{
  "head_dim": 32,
  "intermediate_size": 256,
  "rope_theta": 10000.0,
  "tie_word_embeddings": false,
  "init_std_up": 0.0221,
  "beta2": 0.98,
  "decay_shape": "linear",
  "final_lr_fraction": 0.0,
  "batch_tokens": 16384
}
Each number is 500 + 40 x the weight over its row's rms, rounded and kept within 0 to 999. Layers, rows and columns count from 0. Numbers have three digits each. The size before them is the row's rms in percent of the matrix's.

# layer 4 MLP down, 128x256, rms 0.109, rows 0-99, columns 128-191
098:485534520519506484432440472547466485481508505502504532422453517448515462473480457452458513454491559478420549519503470458478487560520543487485487462454428444436450438511504412591530498578474529
102:536517571475465598470492499505477437508431504448488522488630497440492510531543518428580562460502481524447540423522461518486515520548536524473459522506390417500555526469429447509559537511511544
102:484486520443469543531513525456526525566520517482443466437536503456517560598485497465513484480519474502451502537525485511466512529497523468593534485494473508503599474493564520493481596506500406
100:468457597475440478464522539510523516518589529566503443500507531502509451500421486521480532535447467506495528521501506526586521440556545556423518480542504476505516552448458574455500502432496480
102:471523548527499539476521549447470512482440498587477510446561533450542506520507585447400494513516473536496452490511544489529440556550540453523523478489495522547613452511491420576567504517559486
082:505493529563482531446448482577499469490510481555525466544528501499520430480450567398564482549551481537498465596464515488506449424549557493484522458514539454514503498462525432506458433465501499
120:453543587461445508462480519488524411455525522527460462465511557610542521489481527514522482508468579511515444501512516429531578483482539466460504552458458470544475556541519499450516506541494498
094:574460569498477513538575526477450510453550541530507547548508546427579444473508482483423551463466378547500453531497438441520484506462464477452549615500466480498550438499473520515542536490491556
103:465489542482468493522494504542540445514457558454519523574542524490502499403526529504500514520505490516522507530519495415505506537587491527506446526542503521512516510499519558451499407406550535
089:545505460558555472492466515533514496470619538525445422544553543514496491488490573492594516539549535482493488444485488467464534486485585529486515479460517449486538492518501546553521456551494488
093:419449523486461474484508499446506462538541539486520465453454426488531574568530425464471504491457493478458516466510492543529558497467473487475488460559480444506458566471476548487553589512515413
098:479544409514501558495476558557548513522523511500480454484499564468453506540472483467529547488547536502537500482489434501511533561439456545532442560536525485523524577488542482475531528467483458
098:459520543486515496475518513470498402550457519535419522477541558519502521516489534501507500415488535484500514471504530496535511521560489427488611424523404475491443524505578430502535492536525520
100:493544416537506514485474539518508545577513530451546444537483516500463466545492524538525523538526511518514568453544527466451517519487505493561513506572487476515454547439483478469512476506586504
092:549430583462549506472572536449526548514506489516572509527488448517535536552560474527504491464520524503505437438470453483486551439460475538465585486509507512538513547510468458515489507474538490
105:494544480486536536483501510497522579548482497513477540492574517536551475422556510509448450487540521538539438443518547505470511493498492499533505516495533551453557453491413567490500508544485498
094:514465493439481485470464512512515475510534446545487444461486550400493521502500533419549471611433502450435529521501537508472520444475551532498471490476503572505511498434528457432436447485471501
102:568503577497475500528539495459532543478477531538449489485565524484402517509467558476546487481510529543495461456491516499528470451565498504580524578437513479444536465464559480464562513486506522
095:506474557508523512452535462440496585442592509491503399516433503421457486518556609494470516516430538497450480532491564499501467467525457480526473486473480481549443433535479484449464485474525575
107:475467503507540573506529599500557493509534462542412425430514496494469528465540522513469531446397392501504496514506481404496512427439395504503500545543466437519500531485513515453476516541470466
096:521480434436489444470503503439491461555547488483517464468472468453470468476531491539489483507456404482496594539503459491540496446459524515478499561516451495500508467440457603520508495514530537
092:466497520562519507539506577422456476550498482552519483496465535503465433494485484538498484571509440450494470432530531490489499498519462525488489508500482461481500559494454509439458504630492499
099:522493530500544471455429447483529558528493437492455448458511515513589474503479562496453517521551443454561482598532494538467428495492512519483492534517523456456530490542458499543511532469447553
088:529488509522512499548476486532573486501535493467480460517583507495480472539513509459480448482553557466510505384561533581491520421399473464475474443501499545492443554546524461519495470542595549
121:528524555557495490514463447446478442547504461467548503511478502508551430542570481540480469511452519532443511526515455571530475557563488502468480410541612657463422520477502474514476526503497509
095:437559464484474490484477513486470499543509532482575483542484562546515538498499534457553495481465485510463508532557490564497484452489542437416566561496489557516486552452519476503502392575541494
114:491494488547525415402509492522504481522483500494473462488491524530606459502510513560518498418447450539551520509479446521491547535527415490458504539488476471519520475490471530509404497532511455
092:488501445524422455479559471489532481545538522467494457454463622480527545475522533476545512446442552551494491492487485490504587475374433496466535444533458526509469527466417518559455487542446528
095:509452549481549467526583521460507455538461523553482518466491472487486495555556506517498539518461440473509427544538507552495480507468437467467544471504447473522494465443510463512551476478545528
094:546528475442468536559468464429524430467512478501527466495463466503512538553510533500555470503524542473536461488542529480551492522489548495513495484525518518507447525459498503464494449496472541
103:445474571655474507527588432448503547448494485524548471466533527497498464535553519447496450433516460526496504503511557477504529538533446495541452503523579569541475552560530491488530461442528519
090:501498462510489475497468515475506488465502489470525523572455519547483408532543464568520495446557615507490487467483467560520503519505526509523415382558473506454426544565513514533472518515603462
090:527492464520457472498491509486511486561444424524496508471442472549510526528447411549500498442505484538569557511550501545541464499491562513496444474566466528456475430490517543471418498461457567
099:459505509549545582548564497509544506508548493483483488461491449495546475490445525494502426468540474502444624489494471476548463521544551471477416466473552498473534489566575399482541538573514493
096:462451450530514440463488537515521500503543543499576499505574420507489475476438486493517455442499511536545523449477481525439489524441567508541491459490513525531451527537505516517461533454559529
110:464552497514529484558550520481460515602438507501469486577530513472497500485532574454537459470495496560495519525504453508506514549541548531499501470514527524526512511456486447461489498448534535
087:506514430557566450511467485541498498552487498452500503526396536511470522456450552521523493495531416498563497612500492455546444513488562507444546483554484467536520403517551541473520515496447619
099:490484510479515424549569535480513428468456558511472498510550539527487509551528364551475454480547439513499502528499490567464523567450498487603575481501500469531478583520474518488466542568522543
101:470517523521497484532444533475535476439510586477505584440441522542523461459505548503498477439458496468432550488488475529513483505516504488513477419523522529475448505494468457566449447536636488
096:502481517541450521531503547395550513466534473479423560563552519414508464553426479501463452427513470494541475533532437500462519506500567497491487472518405457457561495536515587497464534423511515
096:547428500549503455457471480536521594454561457479421523527512502525530491515553481467505550525528507577497459428517524581493495440525494522460475445570473571477448463502430551514449543527549536
091:530467524527513498510449484533533527505506544520481568498457406542423539519378444510446434424479482445461481464477435507469528532503510494490445512505433456529592460489416560512523511469439520
095:454520546548442507465470459488518508546481481459528480550518491457507500548519414562481443441592461581532501497485450464503541488431522531512523482512529536515471558500493535508516499471476525
107:459517350441538560506410518500474498468506473485487473564478503451470537528534491570537442603509465520493536583513513523514479553458457458451511463556407435542557515425531502484592473473466522
095:457470526607439480490488500498531496524630458518484473496573569474576535497527459519516448510452529435451519463506500470534477487495452476450470490560464452555578507490531555542484515463491527
085:562472403491472498533519562476574518464440500393487505503484473468541537570483502511494541449570495566466586467502507523471590457539463486542479513428514473571469481435513504469481551445453452
102:493507510501567480506500485561499525528472562573508460444506512508522491533564456542512500507520462461538506537578437577519521431477543499473560510470517526543478542504591513503471544483521477
084:537515540403549510552526488497556469477499458450513519449486486567456495375489641483444481507485443446489488498498452520462493488539481519392509566500539516523531434573554434500459428441495498
091:583511543555574524469446561558544498492594506497419430531497461509442581526442448427467470545504506530526437542505521540546483448495531451561555486503469459472515488467532470483502524501421515
097:468458441552489486489519515534448521481394489470474524505539432559562516572532517464507428476573477524526495532542541532466500467532458498557511508489549521540541499495486523496559588499468485
094:448539522475471584431493525536424513454491511518478524488558489435491473560514477437564526497507585477534437480517425495473480508484571503427554417473394484481476477495494493516558525476508520
113:442538537459541589484522511537531491464495551465485458479451517437515437504473519410435479486436565468526439490491536514550560563477515535486472526503480522517508480511532591461549560486470504
093:562538505483494527526521456446468512487491454486475550444565504542467548525516619451458534438506448550479512535514470466456589520529468518451543587449473395509526502554564478477518550471508484
090:587501446462527493505457383508481562481442537549431466573474470489499514524534454542505453591476492479478489549433456477456476456471492542456540518433516496523524536454552474428492445474431486
094:494463508517449556493428474459490527482455454451519574449525550551517555513510464575523475464498538506496442452480477495594539466486491453478408404448580624483462433510514495535423500511505520
090:509456427561506485493491532591453538460506480545514518482538532456493577503505529537492538472526551431464540537485582536474503553457489479552470505533523544533490514513492553565526432486569518
092:493432472465489441509482483481508451462484480448516517484490514499441428497505469559571474538473529527476507610510572448495474459495547501583438422511462503463527562448521462472507439432525495
090:536527467373525566520546468536489485458451538554479548465622505509436578448518472576544475472469548505481537407481472514500477479463540509574555518507493519516523553505586490551557472552437519
096:475535474450573478539605513522533478443496576477605537556546513420527492542465473481448534530510484510572546393519554486516570551549465521542415553471470543495441425458490471518482487465508509
093:489506501519481530513491548464504535490540534476407438424537440525512501546527533498510533474550536534518500497501507537435515485415512519443542491500470430571480448502471446501470508544531492
102:492527461540510598495562488462484621474528526457437524484507480456520521501581492488472486490540485647431465493486469551527448472541504516520503508509550574490527568467512537481548509505524498
113:517540523494488512454548431451539483615459484488506526517584496392483484513579493575469513456487554494460455445537502503492524525548558506471551430522541546457534480539496425500537490481484443
089:540490444555576506565479510469521544507460467549535482550529460520532558519567639475490491550555494499518523499499415526497491445407503456577496474461506517420549498526533488454435496568477567
094:450547459475510584504541578439516560447521522484545444458548530475414466516505512441463499495487526519495561462472456507537525463549529472536483548520489479497527524454540488457488483511513485
112:490495436464551458485532471542503516557451462488523460564487513568460502564538520499510506530544528599486544480540518463456484459494573415542489515543480495550501491526482456510479493531483519
101:528503529573491499507555567408529493498451500472473534589454542468464497540491483498521475444478487391426498495468531473540427567528504490564423422533506510545520532533547542456476591477481481
097:477457502506528397467567448581514413499564580571475426516573429569501520521478520477498521487532528509553513468526536533468464502500536463504472473510500503520369519545433479525470528456502415
100:495593510530569500483502496518518508471512503459556533514522481448508582424516483448452481505511498518436514486489451534498453529507547415587527569528515495525425635487498570473532511508532456
091:463549439503489507521535517463522510575477441505485426514488508471527610552505459483412491504558509486522530500527518483469475546484548557534525471505508573436581507551499410460535524511547425
094:499533438499544526585604531487518441521525513468487492522397406492432492556501479542447425497526416508551518585528501517494515554521569472455517486518467409482482505441451455441445491490489465
106:503540450506509440509455529499516526499485452547539516524440511486526497527506535495449491508518491480534519433498538519434578548516538489522471499543553471450471545527417528474493543470559460
096:534564440434493574530502537512465449437436580480528553500499505536511480496472489536499539447541512514498491514491511473505420450454447536480472545478483534532436505463517530519481543567547461
106:500497463453534425562572412530510542467484478511508493459503510490511485411543512404503491498486500517440515534531531424513497467430512458467568597525445409496497514530442515523506473495442552
099:558465507551513577525478451470465583554479469525479520513443514545449491543502524458590474474527530465574453430495464474487428522450498519477415486463501495431500456491548495529464511435486503
095:541492486470547514559503479419478481546504480494548503455480424526503526545521514562498496473578526509519468521513536537527529476429535446502546451519489485528574525444502489479562553563624515
096:512431436492534482472542531468520439518543547463479459510480520454517496458446559498474483550515469511457475540480464414418428527481470480492484516534483514413449485549509498486513491547489520
091:446535459489494461542497562467509519455480469478577542587515539491545557441487566524493513531556472517530515502510476491477507456583479499522500411466507520452489429511475459536477506498413451
107:540500487495432512567514489474503450493465508468496507441475463463461524474503450449508510444388535476432557504495515471517499526561452499535422530453514471464517529506564539519495488483483469
107:440580556528507544611533426472523466502525509576533572423434481462515518553443458586469537487531465501477371472485472562440396482483499476511504493437449503485492468495528521491510516512456542
116:483522499477445512503446608470522508492504475437528516535536475505503556528533517518521478539594453538526525493524469461537495495505529534514473365538567549525549495484547487481536564481537424
084:511542575458455568483542405495506515475463484498520545456503537409490460425483529447495494507408536560543450475519529488453496448435464530461520504432482494525467538507530464464534525605515580
097:561585484463543532536501463477535518550525472511563520553469526471536471443545452545398437453507477507497503422417519510506463507486467520545487480544509499519521572479448515522488449417479520
090:498492527551472576498494527509485519459451475474516461506404491434505500535567581406525525528447499466464513534506474485442550486466437503520511478491470493517474491477545520458549496482456453
099:535493485446535515472428597509525494480530461523515541536502517492458491479499521454491553436530509452471530444455496459528486496507414568546492508482525473480534444538448480505520490451460481
102:527527555539484610487445492510518534520454487459550564549518548453563437545513472523519484482536566506530517372531516498510564489464465536522482572508503464565512498585523522480556480557495489
077:509447485520498443584456500473537514500490526483383479554534438547507552502564446568471556461505449503534566492549470448477430452426496523498560439476499505478460556528545466527525551455490478
099:456528499449502444472525519456558489603530489459500536516545545508534555551553478441526471488596527475466480410534459560527524529544537530477559600549410416474502521429494459557518517460560401
094:552489591588530489611506543462529476526524461479521503510457517539505537523530500454443507434552447500490486453470528529530473509532563485502514475522542610435506594520543447486500508539501552
092:431484478454560450443495528514496505536562541460482455546578485506498546495484460481518490584468556530435484477521407488491421480507588438451520445526445431458575437468474529553459480476526566
088:444489451527504479542526519500486474516519576457455466503520512514485499523484507519522461524582541476453524475485478479492489480504525517492491525529455491434571498491512488499567495497568484
095:534500562473493555546469569438497420501533459467531514484513533502492520514456511545504520492465416492558433523450487477501515515532455503501483439535579530539452499478535458470501526547516464
105:511525470485512492446493480487487546502452438542504574513543533526510484502536405551552447514551521571445515552487505518559485561616477563546503498467511505443515530451460456526486490533428408
105:499536465434478536468471459471523515502505467496435515527545481482531534510538507439437538415484455480495496481523491419456499520515407526569499545524436514526532436460440488537488553469500506
106:494559537486524496483408540515467493433502516440524506490525558540565499505570609497448462471467526474486503524492483442458473531548461509435501507517495478541483412478518456559443463483493497
106:458461541517501425515487505491484471465547448569485537502457512517466417461435518413527522493477523508458407477521534528427550493515525533548440512458498527481516394515572532531457540554506540
171:503432399585491446430419509539517462509515465499504495494398481532587483489489454521597469493443517524573496506527514548478531516544516451481500494486498497454539495472388528516394472563469498
105:482513495403467539509528533515469464556535559547478476554500478521407535443397468480493465485546481451545523487451419504526481539483450492543482557497422452533478521546420520476591494467500545
099:455510523524517501484596479518496577480475432535504498463499473487475408560544420484506462562565444518467544514493441524503521492521542471550476481497615519476503567506486476519518498548542514
108:480531534524517479496462529489520569424488507495484490528490428532553569549528472496465459485541498534577428546496539492489444583557553538515538501523565469488525550526481594520519595512494476
104:485481475461536502524423546459488477530484563523515529533429495436497457516508502490481476511514445517466488509488546514498454469492460454488463511594450484544508430477482468507476461498585511